python train.py --n_kv_head=7 --head_dim=64 --d_mlp=1792 --norm="rmsnorm" --norm_eps=1e-05 --positions="rope" --rope_fraction=1.0 --init_std_qkv=0.022 --init_std_up=0.022 --init_std_down=0.00183 --beta1=0.9
Each number is 500 + 25 x the weight over its row's rms, rounded and kept within 0 to 999. Layers, rows and columns count from 0. Numbers have three digits each. The size before them is the row's rms in percent of the matrix's.

# layer 2 MLP down (transposed), 1792x448, rms 0.0441, rows 426-507, columns 280-335
096:539502526508515494549523501515518462490529510513481465507477522464528468528498478489467484482508534498489468544480516490497498526520461520470521486523498512472510503530
112:533530479448480514487472502502489422492472513522509504527476534479470492489540499493519475501522471501459440603490512532495491485484490511532498496485499489524501505484
094:462460508526524486535510518508524504539539519485501488514522452458501501517520491468498458549516480476500470506456478515523511458497471453558507491565511511507531510479
096:503511520512480493509535467485529537489499515506482515535481536474447535522496561533493502480528483483505474507504501505517486482480518439435496541478438500492495507464
097:496512522480495477468493531508486480550517509501506502460472488523496510501498503499540517454552484504509520494484456531505521540516536505520474506551482529469542468488
094:507477497453483510516502552497541455491519487524490495485521475481503459496521534498481421492504495498510542501498467531498494486517497532491464494466518442485560499500
092:475518505511515503499486498530523532495533528495476519499494509479526488481543492491491500488488493526534532474482515469472505524477536519470511499519465512508520477532
105:437484487521505508509498514521505563478521515495471508512499469509489488477503493495477483520471485534536514508530479471554527486541532494487525502517521501483491488512
121:593500493504506510514493510489499425513507520500519460500438517494479490499520497495517510516514498491509526553516501532487534516471508488504490493472489508536502500520
097:509541505438549497498523457477492476515531494486499483477472493477554458496512551509498528465480542514492487536490521518456473501508536484495490560486499533506510471506
093:527492495496522515482481513462486498487477482544497489495511437487513523476454501546490528535508491498523506488462512533490501488513547465504475493501565534493505477475
099:486508484502483513483479484508478507505480474477514523508526494488466424501529509502504481496484431520537554572476511548440506511495485488489509496478459559519512509478
095:515516471486508499490522443513522524518509489483504497477523526497509515527519444556448481508512499497516486529556518479482528529496517500475526513501446519475509481482
094:476518480487468468496505432497520468517524520512490472487467535484521501537480508501505509494484483527542516497490518504443488506517530498469535478482537453486498523552
097:485511466504497509461498567501476451518513451478488465485514492503488476488491523474526482490469503490504500524474503509501471522515520454513474540473481506493526503466
098:534477531512512522506509504496531461510485515488486501514504556521503522485506483512463511442499455514484535531507512533490501522499469502441541534433514498540518499501
096:520498506457493491543531455496492470472457515503491453516488516494487477492462515511479446537455460530526517455525504466459466515489466490511497528486444526527501483444
093:489509571512499444459452509459492516541481482461496495448499443538522502504487526498490507441512522522506503480478495489563496512486488494457493534572505553492509517473
086:505480516513513512463487504467491507502500521495473558520482472556487508517492504523491508489528542504499523499484484456515434513504509497532536516530505499502496534490
097:506499531481472474541461474481526505503492507518488530473502506513525495510489511501496528484484522495516488476496476491486493540524461483508443460483478549476515536540
095:476535500492471494515501471501528494499508538508488462515472495478459452491459514513442532458499535503476495500537465492497453453508493481478509534504488508480485501479
090:553495445497423480454532451475460475440503547516484502528477501535515471491522500482512511503506513498491529494489477502505489502505513534522499509489477490508553537492
094:473509466473479504492523520547474534471511511488516485506489480474486545486548503492480508489501458495509522529563474474498492570462508495517516507535517478511485485475
125:497480495513504504507510503510496587496508502477503511502500487496494529502420518508506501492504505486500505380521479476518499510483498510480514500501482479484494494508
092:512481516499581474469551515492485499565525463499486488522497494433512479524498488518486527494511548514507536473538479484481506493505496493505484489487525474527533521513
096:550524509482430461455526493489510487513496469488537524510470515509403470481461508479497505515493502501498507463546500477544491459484506519481532525497471462505493499482
112:522506497485499460496509504521470464472499488513526551483517476484476512494489520541476524479557493500481534484490526513493523464514488505509535476499488477489471520498
091:473483467473480499501563509497527493470542485490489499536487471522430441512506529512478524519520525512519529512485473546482532461512488500522509507478534522472471525476
096:398530482487497509535485508532515548456549454489495488525467475480530484504517523499503491539470497476486484529520523523495527554532488507466481496537585491514486496523
091:467475489504465504484543508520489524484531483483491478468487524431513497515529506506508466534476459501462477468484440511486511484475493536499527479506494523541505503492
095:547521542490472508489510479461500456505487470486457493508470491529492483481500556550519505533518514534514468502474448499511547527505496499526501462511468469524533475441
109:567534498511482509511496500438473401514496506512488483504506535493502506496457512520519510485505526516487482449513491479509509484496485498510465484484487473510451504503
094:487508480516481503481508492505511500509511496495484487533496480503491474486508465490489480495504504508544496476495462484503516513507463494518492511514489493518456505458
104:426496457509504492487446525508492571525531518485449495467508495473506488485515476459498528459474493495525502516502498518521544526519450497503488521472510500470517512511
093:524503494477487515509529450485495494467480499505490494486507533499517518504489476496481491456495500473540548462500527511501483509530467501497454455504521483504512529494
097:491467511475542487516537527460532544501509564505476491470505481489498484507528459485502487478509479500481489505497532485476480485534486543473514543503529453501507506487
097:551546482539489487491468535491504429478491515475482483502506491498515509482505539505495473467513561504503543557504474538520507523502518506517532513474474498500464467481
114:400507529505503499497521530511507580519553492525527504497474512481505506506564491487493531483546527538487456511534485504516529560488531539526513532494540497503514492520
101:471454457493491503489550509512541521468502507489503497514491481530493526490493503469507454512522480514535516503512500486492495496513487446463490449499535522514538528481
096:519535503517505467448505511461495467468482499502503541492508487517492508527501544484435478503500534510512454494504456486521531515470486497483494498467430509484500463506
106:445479484492503513512506522490568567514453446489510493457485507509536502519504506494506516566531508472486487533495479513498512508513509491483493473509500457484497522453
100:464496489489476518480543516494460485485529488502502512436439507522501535506559557491491576479502498542487491544550490513477501509519501483508495522536451516529445486545
093:494451524496490512461502454480490493480469490506495502529479481538537464529512482485499505498512525521499525498530493517480510547508474547499461509528524520516485517487
104:530516493480489494444549473519475503484478489470469484503509491505467488485482554509514520485511463470513527453549482503479526517527537501516517547450544483523509429504
093:508526482492496514510532515531498526497525442474510521504474477505475533498504509504524515487491556486502504479533487473493523535469529484495507495499489533494489525497
098:487493512536490502529490480526495562493508507506499502520510516498511451508504446506517511531498505503504522471518493518500493481467534491491493506459523520544538495489
095:512518520481492517531495507532482526480464517480496523514484511545500544526547511515528506524469495523460466561508493489502494511518523472459493503502491497546472500527
093:467505484518520499503538498498525537524467540461500515490490520511493518501521487531449514505517545484497486532480515545535498531493542492522516500500523471491509467529
132:519512495494502513491494494495492381493505506505504504509520523502503494499583492495503514503514504505507487606491509516492488480505505484505506512485488491517484501507
108:599520484480504502463479502524510432526512509482506508508504496509520464469467500477506466465482489474521518442517498523487490476492513492491525517444518503462503502484
099:487499527523482509486462519461480529505511471554478500491484531489478515480505500469460515469515500475491517489487532503493518505514491492540507507513504500485547525526
090:455489503519465500487513505517472512526526515517516451520505516546491474520519532504516520521491509525492519495491528533463495515483506510535472483516506490495471495534
095:454453533521499516516528508509497509508525495492470523497487498524509492516521523549482510545455546493497480526539487519527496547535476528500502530559498487525514557505
094:467484501505526506510483475504453484526503542499491505489533472530502536467501484507525545512546495523512518469484489470478514521506514429500474453470475526496500514555
092:526503541523500510479484490473478483472498529536494522505492527493483521546534456472501508524517494479513535496486543510476503541489495524497459509472483459513542465465
099:517522498531470482511537456497510515532528518471515541441537560482494529523501487510550496495494496496500491534528464509515531491465481532494510527538462526518460526522
094:504501484517478489466517557469507539550486501467496482461527452524517460505502506508531554527456530494476535501488509510524462535482506493513478522513486519546466461492
099:503512501546571492536452534482550525506490470514521491528500529517447544487505496493539484506467499504512440531492488487542469516491483487517519470529517472487536498500
096:538505523484512513547539515518472489463502541515473494498482503520474552524457466472503515441493539493494488486478511490514468545542502519519445442503507484515481499442
091:499491499510502525519527506525513483489451509490504503465499547519509495487522490506499486523483423477491498533527529476489473494495518445474480507524521523496558491528
100:465568476524468491493458492539538529492490511540507501474494513486513486478528524497513513443516511506512488534516447511552516479492555513490530491502546475502541538483
094:504507492498481486555468502474547493518514556487498477471490483493523488511473451464503470489495481480510470456472472485539494497511466496501516487506531502449537477494
091:483480479465537501511537492530502523518532494502506515448501453438487506482546460511543506481497500482506534489537471484487548563499496498513533506501499485500540457495
093:535463518504500504525461494498484495483487478464529459505509483502503483496485469527483522479509531519483495494515438495538485476466475540544500488501488478478460455469
088:519514530463484502522520547469497524500532465495495500494517531518485527509513508473489495527508491541493482491526532496490512548505544570480499502542504493481534509506
125:481492526501470510489502514473490447496500483505495519509502494493517492522588499492492504505540492515495494613460495544486495497505501488517505516490480475512497515519
086:527532486514478522423469502524499502508513526496532503520491533510512498500476511537538501499478481549495496480493490516543488492496490494500484475520530518508449506525
092:518469530491526476475492502560531507472466487515519532510506459514508483505462519489458468474528491450503542506500444463467495533504545478475527488481509456513508516505
117:414481488478496507524513496494503589479501515503484468515502489510514505486542493492490507481519514500522492596495479527483500532496525506520484516494486520497512490472
094:491432493482536500472475461561538494471479477515485504461504537550471503515530500525518483499490505451507468494546496512495527497472500468535531524495513478501469504539
098:480508473488450521491542524462495484516463510486493478495520498518470520532529470509499510498544441520537507511535483528501455470523550473558537455532468517477489547544
104:545524490522517477463507516480495456456502465521501550490481487518500455525491487527482507549494502446489512500507516543483496475482515483530527464510503475530454503518
098:555486503505501481489524521513500484502507455519493481472501453498491519492455516468489482535499481437512488451461540511491439491509515531510529510514489513496494508491
093:558489508512514505497515455450500468493497509475497500516518543542508514530559470528496478482527457572512524530487498509516524506500494484474459493486522497524492479500
086:459496497483448480474519530498477567504506530500498514510500536501478452478534535514508521486479507491511473521518492487490546529511460492519494545487508464516511502454
098:463524478460441507442524499532496543497485519488499477530514503506483489534476520493495519475501505553541498487514510492490439518554499500489474482465473491483522511503
110:417504503498499489530518480506476526451487523546495511470504515460520499480522516512467495465524495529466494524467481478497491495518463511474514532475486526494502497526
112:584493502496524505484523510520512404475504509476503494509508487506497500517477486528479498511475500494481492477522485491461487462471500471494444499514490475505518518494
102:449541452478504490500505500499513596497518507489519482542503515488514484517588489501491507511495495507520496586483514499481502517501496493484507500492489506499514492505
095:499492451484462523501518492516478514528523513527490469530520468527459518522490526498481497478459489504515484462533419468524478453529514490511516542472472508497492494516
103:505514473490540509501481509487513484523505512507499529503478494492517484494598471500467543533502477510524498605493514491516486496511497516522506482498500506554503485442
097:490511489443509523495502467447548512494509488465466512536530480478490489462519464518491511548499501502539555527528498522473526539507510550485519512507498498531523458513
# layer 2 MLP gate, 1792x448, rms 0.049, rows 427-507, columns 280-335
102:496519472472503507515489471482495495553490482513487523464504462522517530487489527481467497512488477490525514494498494517519552501508495517508460537474519480516501514502
098:503471522544533546452524537505513462506516486501509498512485494484469483498458490529514504501505450505499500465464528505516484504491543512471508498500484457485494515478
102:474485472508482480497440556499467551524484525501494506480459497493519538499535508426469472478473492465524524487496477492496513517526501509535518515515483456475470495485
104:483481486502500534472539540424513497536453459476466532505552503489477498485501514509517498479502476528465495511529511532500522514508489473472473536526468504479533479517
101:533497486505509476541501505469486454489495497493533510515502498491446543479513495519462521505501485484557465521532460525533488528504530451529515510468511510470518530509
100:475483490508514463503525469507536534504492463493482562544514480557494513513560531482485502520467460507497523508540527466519534499542420518469491476522484454515501487509
100:488469477529484532445515513513522505475471513494530507472451483534499542513495490554527520498483468520515542487502484523521514567487472475454482491473482484539455550516
090:461492484494526516492504471457491490485482538493512553474456468491498482498464509518485483488466478496492462496504515536500491528472462487506458532524513483500496495482
111:523513503492539478522519543486471526522486500478517509499523487476531512513495530484497521478514511490486498500517496546512496464513526461544490534483505509474467517489
099:486496477480480493495551485505457496510520510473510506495528499495506479496499510503476446522505485518526469485493517518534470492524517518494552500508488537492477507503
101:490488509519476451490492518506518480523509493481545511463518481527496519495475529499486448459485476498514522481494531507506512487505507503518515545498500517523538519500
097:485521480476519482504526502506502529489496531514458511489516539496554490550500511497501495499518487519506458503495525494506457546486505486470449498521482496484468449475
095:518521545549522493498485518492450502494475523512487475486480489535511500493546542473542454464503468474476476515456493500504434519535460485522503511507510487525508513498
100:516467499456513504502512547510510499479440512444475551503505525508545495498486521487474457453463497467523528532518421520517500502486509495504546523519469479488503507502
100:486502537498459517491516499527506506510489510503434498532505513550505505485514518474493472454496500491518532476528519473485520536513480467466470508476508485499467510504
102:526523443486531470528565492527528487511490511497506513494519448502495521475470532476491521447499529529511460458471495542531468498514485492529473499529499491514560480499
098:507518490500486509503487520462522471492530529531468492512513475512489497445497497491522510458508519483530496469511505556497484467553517467482480517486504520458528558505
096:517467505516511469505524532464524455526489504495499493522512509520512473458518509470522500488540479504498540496515479478515544468514457475499498492518484540496510502515
094:483479478506510511512446543490431502499473515510496504478484499485450537488516521477526526497500468449527502527497507516495532531532523487480568492513496501520503487524
100:490543509522500464485455487496518496509481458469558492532474479484507451548489531503505465527544502535542487484517517495516495501515444486535476470517481488555454521520
094:552478537541480522494502557513488495563521499497500464504530487472519508488524519506498541526514456552495491519508485498484505487510481519458477471529511489507514502509
098:478496529516466526482470466482453543540497481499491530503524505499497494508487497503510461484532491464531465508509500495507480545520516521494497452547502520508519502526
114:486506512477534555472482472501538514522477488483498495483481444477477477547493462489451524516475492516485464493476507525476491478516516536553503495507519516510512519510
104:479481463480488477485486527538551509521511537503505501520482510540485489477526495519507490477489460477488578506552524526531475508470476478473480494518487499517489559457
101:521481516493539461488510555508531504470472559503490581518522478488524500475509477450495537504487503495549479515501471517492458517493450444483485527478476496475539481487
103:511497471486544503514499502523490524553513512500510495469533470492498509500500510465509490538489459515521507468511508504504502492500537520525542513506502507504482498490
097:509483486538498502503487469485529480542512498512485501501456466539495477509461520489510479504485469513533509513490531493508535486493540522498540507524501486467488517515
100:525484496490512511524543525461544519496469483495475571420523521486503548522481511496472519466478496528500527514511535479479502506503470499516523501516495480489490486495
099:499504470482483502492492518483497490573431521516504546484554520531494513512511525501523516489504495489513506483491517515494528502492535480533505506504491510491480506482
098:484486529482461491503511460489499481565503540521499513478486529515517478506524487556526478508503511506535564529534476521524465483518542471519484493455475501488510507522
094:482453524494461535473545526495466521553485476540517498449514515541473521468458505491524525483493473486492453511489514543501522541515480509491481559489474458525495495470
103:479494547502501503496512516486510516469508531440516527509516517482500488492550550490503517502506473500513518469510500515491505538500500496497485457497503497540469541498
098:525499507488489494513556499533528512536440545481481511515450509538492486528515496493506529476483495489532475514514515504484528521479483521476472516488520502513462485489
100:479484459491512440512504452459470489510483464489517532464517527490508522519532527541491519529478490507503518485492550496516534490478485485515522520486495465511555500486
100:468496471515475432461490484504498518514462477516457491463476523551505504476489504525502515527505502474540501415547530507527531522485461490488479525480463489473465521535
098:498527468524542509470469460496528491501503495484465511471507518490512526520500494474505467544498521473520518443485524495484491509503549477479501466517511506494489508529
102:504500540487521494556503549471561496533484489553496504486506535539505493536495485458493518479492467529467496501520475526543489507532520459503522510546478509472502525494
096:541472524509449493505552502489525502499468513513451523498516447514528539483502486477493474491453499465470545501515469539482522519475493515474494520496507516498466511509
096:466527468521510527480468522544489496494537490495511495476557475494502475483517481484502489483529542417492487476503516531477466464522508489512470523455511457532482536473
103:459473480461467443463508499510544499482497520528547502495479461505524457489516515528476545483462475543503505477504514523538503493489472472530495535498463499525508514528
102:501465518472466521504475526488530497529508517514512533539501490523477506503481457494503472496487449485488510527544517521503515535493530489485466508473492516543535490490
101:498466530555506502451502505500511471470434526428485535504481547513499493496473468473505488469490513468510512519459518501538483490474493464492486509494565511561505492518
109:494513481487480497517460503504511480500492540532497526527548526466506525527511551549477510501495503521510522529504530521497490527532512532465470495490473474506487503452
103:473475502488495539511517537517512517500516504485506521527515513509446550546512470503474518489461532479477475502474491527524521531458499517548461488494458463512439471472
095:504478503488476456487506549508530566481456541512499547497473520534518519548514530482520523493479515516506509515533511506489481537544525488516507524494489535444479502515
097:465459523484508521472495486515535517487453504511452498484524508475500488529514464442472481500500534451476528533494500505518518519542507466515485479505533513526481473473
090:509465505516510494507515465514464521544428549464451494491467483503507508528476509518495515504470534541478492530497517497533488490491486533523480553513512521473563472538
103:520487484468520522529502477507514458482512498495507493512448482505463496488492500485464490518514469529508470514494520489450508506493485495502485517490481488505501511479
101:481518471577473501493528541541517479511486506485498558512458490526467560478517495497516479480501478522522506465506525514471504500539501434497518505476516474469496512510
103:492495520490517510488477560478459565529481496495528514495520486516509511451511543490502507465497509484486509529504480539491526484515526494540501510480508530500513509470
099:512493513494498484492447522502509494512507481462492530535513476542495536478493495485477491551495489507538545478518473472476526475533454507487510490515541496489455514505
096:555493486510479503498534479496523531560507508508522552504522525506531518452502523491480462496500488472513515541528492482529538466536514487478503517478492535480505511500
100:508501493439553495521531515508461529526497474506441494474558508449507498513494492477533435511472520470510508543514451517485528497484522505506510478507497546509492516481
104:543528536493510497542492501499532479518480521545510491551492502489502526462484525499470494526510455496524469515499492455510472509500501511485510532492467461469475482504
098:471499503490524505520486512515485484533491538497479485519518501463439484506515513480508460520507499489495480482470557550526484471486501463521527499497545514500504493497
103:502467486509452504471531521468510528558460487478443525482489473506494530446486499483461482485482522491490528522480494478551498484507509475541475551498485495489463508487
100:490489485538481511499489458485519508459468519485458525480477512500507510460488485491494521519505509509523480455498478503560505497506479468498528521520495498501519480498
102:515514490496468457539480477523493452522521483482466521477535471474475513454485445495486519517499544475487525490464507498526475504529518497544563520506489488482482485514
096:517526454570498525528472480488514557499474499489525514515504533499507499489511519494467497510468525532497498538522531494507472458477516474523524478498502490489478511490
107:485523446501517466435514476527522489502536562507465512526462454510508463481517519503472462500512509533525481465462503452535511520461495505496524483481451463522489541482
095:501475499540456485530470512475463456507479505508515530472481523500498513505548505509480489458511509483516523528512500502503525470496469547445478469504509475514482508465
094:534503567488516492511515536505530563485509509501456492488516490464458544460499488466491497480529491479481556485529490493496530564516486503474493513502498477471565501501
107:485502539522504536455477514533455491513445511494513493506511516494495482478461527484509476481484554535474518476448519513501512509489492474491486494504504463486509461536
096:520480513514484476454517536504479481518480489480507482503507501487467551490520484524488534528525529508519517467508505493477499518491528470523488539453486446462457487497
100:481508438486523479504479525483509487452531494469528495479468523487499511524553500509474481501503503478508493501527489517465494489482525421479451507518470461505525497501
098:476445509549497485537491517478523533495487495517538503578502496496459515512459517471553472511484481547535489490532530494486449559518459494509537488528505485516498516519
100:493492492521474548484493472482466553436503514533506545454468499506530509518467503492507489500476479503506508509504484484491517512517503476481440510524471505457558500478
096:517469503481472504468485531552451450511463466480507506508505496491468515485506494507539498497467474528528489472482498530508538481496519466500520531500459510515490500514
096:478514498504507517519493491498484547473504491509506566507529483498498534531474520458512490503499516491499489462550498498502472527497528474520488478504488516475460488506
100:505507498532474484479510496466494517459531502504546495492506503485487531457490482460526519508502477515510524465476475433481521517511487493458531543494504445445484542495
107:488514504511516549528559473462476498513485469510515492504491509493441521475466532519531529478514431530499489480527482520472526486516465464478475494479478470496500497515
096:447483505475504468514486491516494486500477471448514470479515507499504501499476531472520461528469513506509466512525456476511488479497516495518488508511519505534523520499
095:534467515476499525472532452524463496525480513460515490502512480501466459494466499512469521501524489571478511473516521495507479484506497485532479503499520513553531533467
088:516489522574468510489509514497509505472499473481489539421515518529494551513517541490544528438475492451535490528541513488467516516520483459503483514537494483522493512486
108:476463496526491514472527502446463524513485493502487509497516517520540470467498490529487495458504503526473515496495550513498453488500500487515452473510505493538493541487
103:532519485477504527539535553504506504472470519492486483505558505518491519515499504506488484479497500508510528489495489474505460501507513492566466456481503510465419517480
101:516482527537517502445512495505517476476497476538549541499472459491514519481491516495503521478507493485464512429518527486531545510513500485520467511511477485475509481480
108:510476530497514509475493520493501496526486500467527518494517506538460506498470486514499504475491509529487463466501498512527537492514538504531469523496466504514470545473
107:477475478503506492486482495506537548509479542468514514465485485543504506519473483507499433481463520459530520514513485492527483503516489449484473500478518501470492522531
094:497498475464524475556525567517527498546530513530504509519526500464435492472524493503424480534478469500490493493526541487453509529525528510473502537485526509522492498472
102:502508545497512517509512484464555520488489572504478518454516513489494482501495520452453505480511535518480508529537487466514515520558506497527481519488472485508470477482
# layer 2 MLP up, 1792x448, rms 0.0449, rows 427-507, columns 280-335
102:484528482486513515493484525523492494501501501531505511485495499497502515479535481505483542561473531516461476499514475484515487478513519464523499523530539507486517514458
102:465500466527534529514527462495506475500462526491512541512517497507504513512485474538511505483506483475505487497460494466493451492518496529480486537520520482514488476523
101:507485512511484518438531522484489513524536513492473460505472569479498509547535512530532480548493490461492536508488462509475578526519500485497464503519494448510508505508
104:511450459517531506518485522560502504491484506492491522498472509483519502478460498462449472525471478506507518487495521483467468568515471547503470497529506484543492524494
100:512465545514517502517508474457470530479524471492479486507497499504531498502508492509514490519532522516508470527472475495536562493504508565515503504495529530488502483471
095:518500484512491521488445494505470496497472505499431494468492509493513460499484515483500436527509497494503491520524546499481505505467474526483498504519471498534465547488
100:514473494509504515506487527491470508480499513487481504490491506501529464495534532506481528447495506484515460493476464498499472519487421480485484510488540491525477478497
092:525528491485440541526495514558495519498514501513532467520528534537506501483537514496548527445518487490538522490524466467492525508527491493508528465482459484520526485539
104:513455526484541495525472497486527524502501493545521485507517506508506483530494518503511519511479507473518498528500560555539489485469495522524510527483495513539504490487
095:497536522501531504485519501496479517446535516482491502461472506490515507492509499484476493532501496495483500530481503504507477510514509526516526479523563527471465485532
104:527507502540507415476531475522494522496445512484498527532470405495487499481512497540484521512477530480504509474526469475525501537484503470534499511506497517474517521522
100:475506488513553508508473526478490495478510467487476488567512526521519489496486526504475487483472511493480509446516555529477537489536495539468499493472551465492463506455
100:504534504507528478495472537512496509518517493481481507469488524451508501494510497515525498466500539499467518492485510487535508557525517501483524469520504451502476528509
100:501493516499493544474507515494514446495489518481538500456476492512482492514499505514519501471484513534493548501477515464498508500543527491521495478535508487501489499534
099:465506489496515520543497524519543493534471501490496535517494506520504467523481515512466482478497499470500517479474530481519519457520503541581554489485498537486503468466
102:546500506495523530494518550526495482471539479479472498480470493498485492496488537537474496537525491510478451505521544512500467511502513517486513486513500460537493540525
101:434499499485520511497521501479504461506479496517461516505474509484498525509501495486481470472497486471491498476490487532517563491492531468486523500530485516469467522514
094:488489525477528518483542539492496500456501476523511471520486509521484481483502523490533500487502458512500505536482486490514565524527477504462544512553521497475493489496
102:510524513529478517504521475490486488458520508494512517555518545473497517514499524513483514478524501519502449505462511510527475506496494527463486516531487459492507457510
102:530504497472468556541503505500528475508489537502470495490488499454435506493501447519445503567505473475522477512485502513543490523476498516507544537499456515494490483509
096:528487496455501524463490518464517569488485494537473516541487503533518465495559482502528512499492492530468547534497498461511503513502505486507503466519486459516500508511
096:505537491475466523506463495459528501469516476452495469503513489510508468505501517450530499484508543448493506463514492500495453484486515468501503522495498523495510477491
117:528469478493474446521523499475475483504525520516485481456532515532488520463503530474544510507540503488507508498480524505558487506509487494469495497513467498519488496465
102:479522462478458484438536499543525549492509511556462530489548490468483456485501525472480474491533528454519498465509469491482493515495481500476480434524485541550484549483
101:476511505546487502501561507467475519508515476482534548482549498490481517488481506501537513492520514497511459517450509483505483522479469551475540507530494453541536484505
104:505528513543461514451529512551536496541491494517497502531527489466521496485488545494509453497503500487472524495497464517506531486500538485517479514517481517485484561463
097:493513467502451526517486504518513451488510511525540476514519472513486538496539495521518503510481453500502477497458493489503538485499508502497479541548514528479535536475
098:508512526517525478480506524506514528502441507486533530467486538459475490528462559434459456502502475492500494479480446495509456535496461503514500468496490486533510479502
096:476459494504489487522492517534520511480494519485436497477477508508492507506474463474503521520481523474491459511499445459487530529482495480545524527502497489519507511524
101:482515441489502461450499524524519532493503529460479497499518505466490468547501513527513511505520449476468467539550496507537512532495531518476492540479505482506523509493
095:468517496484490506577516524496519481503486530548517508511487504493517514488491488522456496507500484494521482487503489521477516522491497514490540489463527508531516466479
107:507521515487514484449506519507540503498495524509517471530539458542525481467515522471502502435474508494496479488480490524517487515527483509499429504510537482483505484495
099:543509513464509548476470471515493498542476466521473458501516524504468461476505497547432479523520487519515503492472524478491484541496541523535507480481490476489496500449
098:530483479490539476511500475470478433485514423505462491491496503486519491498471457546446481524484512506507495493487524520460468461459508539514482430508476497515491506494
100:534482472499559527506518500476468477460483459472467531516542543496492531506492466526516492487456563540492517482516495488512531458498499496514494470552477484492486469489
102:500499510530476527468507475472483520477508512507528502536516500459545508526492512523507517509497534527533485507489481517481502485520480504452516487480475517523496506549
103:515491478524505482532525516479491443532515507477502528494470465507463470501514489528503504487498497490518491494488500462498522505494518483498514481503481507471513512529
102:450497508485502533497531506506518473456499508500539469526485504444495475538507505529503484507492491488514467507497515530489531477528467490466521526483481488516472482518
103:500504477497508465513514552494465484500485510481568533499495522492457506511474524537497506488524518458491439558526461526521495491535465530515470505488463461547460483483
101:513500521503501438509524509501532442514484459509510475474482502517525559496469502458517499553487483490481528514499522505477520494503531511475515523488509535501452521485
102:478548491479538472470488521503515498520531530487498479496527486521548532455530557480472495510521485537508487522500480528499491510505494509469577506516491475496458505497
105:518548475494498533542508479497493535515527532483513484492531512477472472470486535501495477456495482498504543521502458527529518479473489474504505481525497532514508481480
107:486500460481473496456541493502529548509490458525478517491503511516504483506532498537509497466548440490466475510544519515512496508503475501506429495477479493494551496450
099:505549521475492497468437477509485535498521479519502441464448528499477458519523485488482497528503504502519469519522506476507515515505473553498493479508472479527528492510
096:523538540515472511481449533522483516484480462488525507526480490487532522525531532512524477479528543507522534503512482503526464489504494512465497474482544507479495530510
098:539455507510505474489465504516483515519483441485522463498498481494514470526476471459499510499522484530533510500505509508492499496504479463532505506462515529498520505488
091:506498476480541503485561498565487538522486481527509527520524472482469467521504557506489487528537502537496451473532522541476500488514582492495468516494495506541506534500
106:490495499494535528472484503499512513517513481475559492472459485475464504522482447521465541503474526519447469494454550499505515508462490511492496550481493514499494536534
104:461449454510500462510514483492457515507489518542461534499496487537496537480516484479515465519481478501480501512511465466524512492456503532499462502474464479491514513534
102:513472491522502446496484482480482522501508521508494484450462479480509444518533503558531495507479489491512466495498509498540536481513465512454493497510492502491562519524
098:492509461479523495520499445459532461539483526510497510497542457467531503499534480483480510460535514494524497495473473451464528467518487532511513498518475507497512501481
098:520492513497492491478520534517482473509539484498503487520522523484506488497493469552546539505480466536474482538522500515491510499485505524475475495541507512516494541494
098:501456451498481493512479495560567492495455450505498513488446488513515513477457465511478476534515499517528557451481496499516468523480501459509482480469513487461513531474
095:502500518489483502468513507456505544462512492542491544521475511497529547504489510500488533491485532491497508525523512490443506569490474515485454509504531441497489476457
099:546463511485491494510498501521496523514489566516500453490485476525517473522504532476499501483487455491540493542532496530508516497505506490492468455499507509510516537518
103:493451513501475500487533491524517499483489526538525507462479491531456522485453519475459507526487537519444492500467474533496495488494479462504503498509503514494467521473
103:510543500496499514483485497526558526469466455501483563529476527502506479530503519461525440486502486495497471518545505459476485533511463505486485496499497440475511468534
097:515511519488502496538455513529505479439513443480559470544512477469511486498513524485530451481468465459509460513496426460471453483522471477499522483499527494524485539530
100:474529530434507544473511470505543515445503493463512494533481495489516449500537534508508480522483518501454522471495491478480524582477493477452512549511492557482515484512
106:535467525520480518491497516584497485493517506555507516517494514520494506488470496474512509486532546503530527497511485442520494520454507458553475489460488479518501517445
096:512495541494491499500524529488543554490469546513485474506470505510544456524523490507524489465464490477526428494497497507493508495466464479516503475543472513545518548464
093:495489524486484474514476511509509538514486457543492542528448463528514495518533526432509508482491504508494461481505499501495505493517495468518514480543452527529514531502
104:524456532519482523482484471491451554469498519515465460521487513505483524500538471480542484520469485447540484531517525511498495518487513503519512502468498487515539512549
094:506489460474488483518445515507472446485465477495547492531495472479534491512504509534498475513504509448516509520470488520500478475531537473507490514452496485522469460457
096:493548486457503528505526489489484487477517475481533518517506468518501505452523494453476554542491497515482446478461508550483476477507510495532518495491470467472456506489
096:464513564469469523502474488471445517485533492533460503479511468499491464478554502586518508531509536479474486470519449482502491477461517503504537502491498499480524508506
095:483480494493535518490482531491468465554489540478497484483499497467557437512498501509462493517490553453525471514500528509499510497497521550511545504493525504517506481533
093:483486497502505485454439511515493507431497526501457520487474505499512509530520516467474488503494523493461471496508539496531519460494491512526501497521496514508495523539
104:514500518508497477514494458502504528507523480483484528457493519537497489492508459488510493513492492508515491447493534514526513488510508468499511492556478527471510520509
104:492515504470496528474510516504504485506528527479500485541495541480499494486553497494515542492479470479460477532527494515520506558516495507506488449519484509515482453483
107:452530536493524540509486501572509479440517496487487487497495524507468510499519524514490476512519467514483504511529495547476490529502468512481528492502504491463512514527
098:516481507509476520480485505461519473497497465494543485465488478516453483487478499557545509469528503490528486451512532494512470498499542531462502521459487535479523530489
099:514507489460549466457466521497535518502490481460535554521499494477512488548461482533466548499477525495463502561497490499471481523514488492500498450499492543482486484497
085:538532496499478501480509511507520526518513506499509496528493459534522506526529531494516470477494488490536492499518499519515494460519534542503503533481466494470517490534
106:496481494457493492458540458494494498463557476534515517521433551513526498542517472483515522523504479523498485468517479505493489513467465525489496498458471475530504502479
105:512490516512494509510492528504522477524502523488510486546476489519502501483467468560521515488518486532488516503497567509466516518498468494541472486479495496514507557442
097:515474479520480504524478525487481497524523521485486506508542470472491495499473487518465491470500534521479457514504477527527476468496511455506510524523468478499483490495
100:508462487507490511511498498504444523530471458510520473446496509539494514515450510514544535475517509502506490502498526537542509503538473513524466495491473474487480541521
094:522513461473512488510522464530489546508475484516502508490535490514487501456539520548501510540483503521490525468568513536470513467492505477536498486487529489480513459504
095:498517520481501476515487487502487465448513523497509521475501524470478500509498463488482508512506482482510509443514513476504529492475521481486546511483489538502489477467
104:463480487481478494457538462536537453527480541490423479459522514506506460518538475548472491491481506551526494481484517470516508505515504480510508477498481566501507491512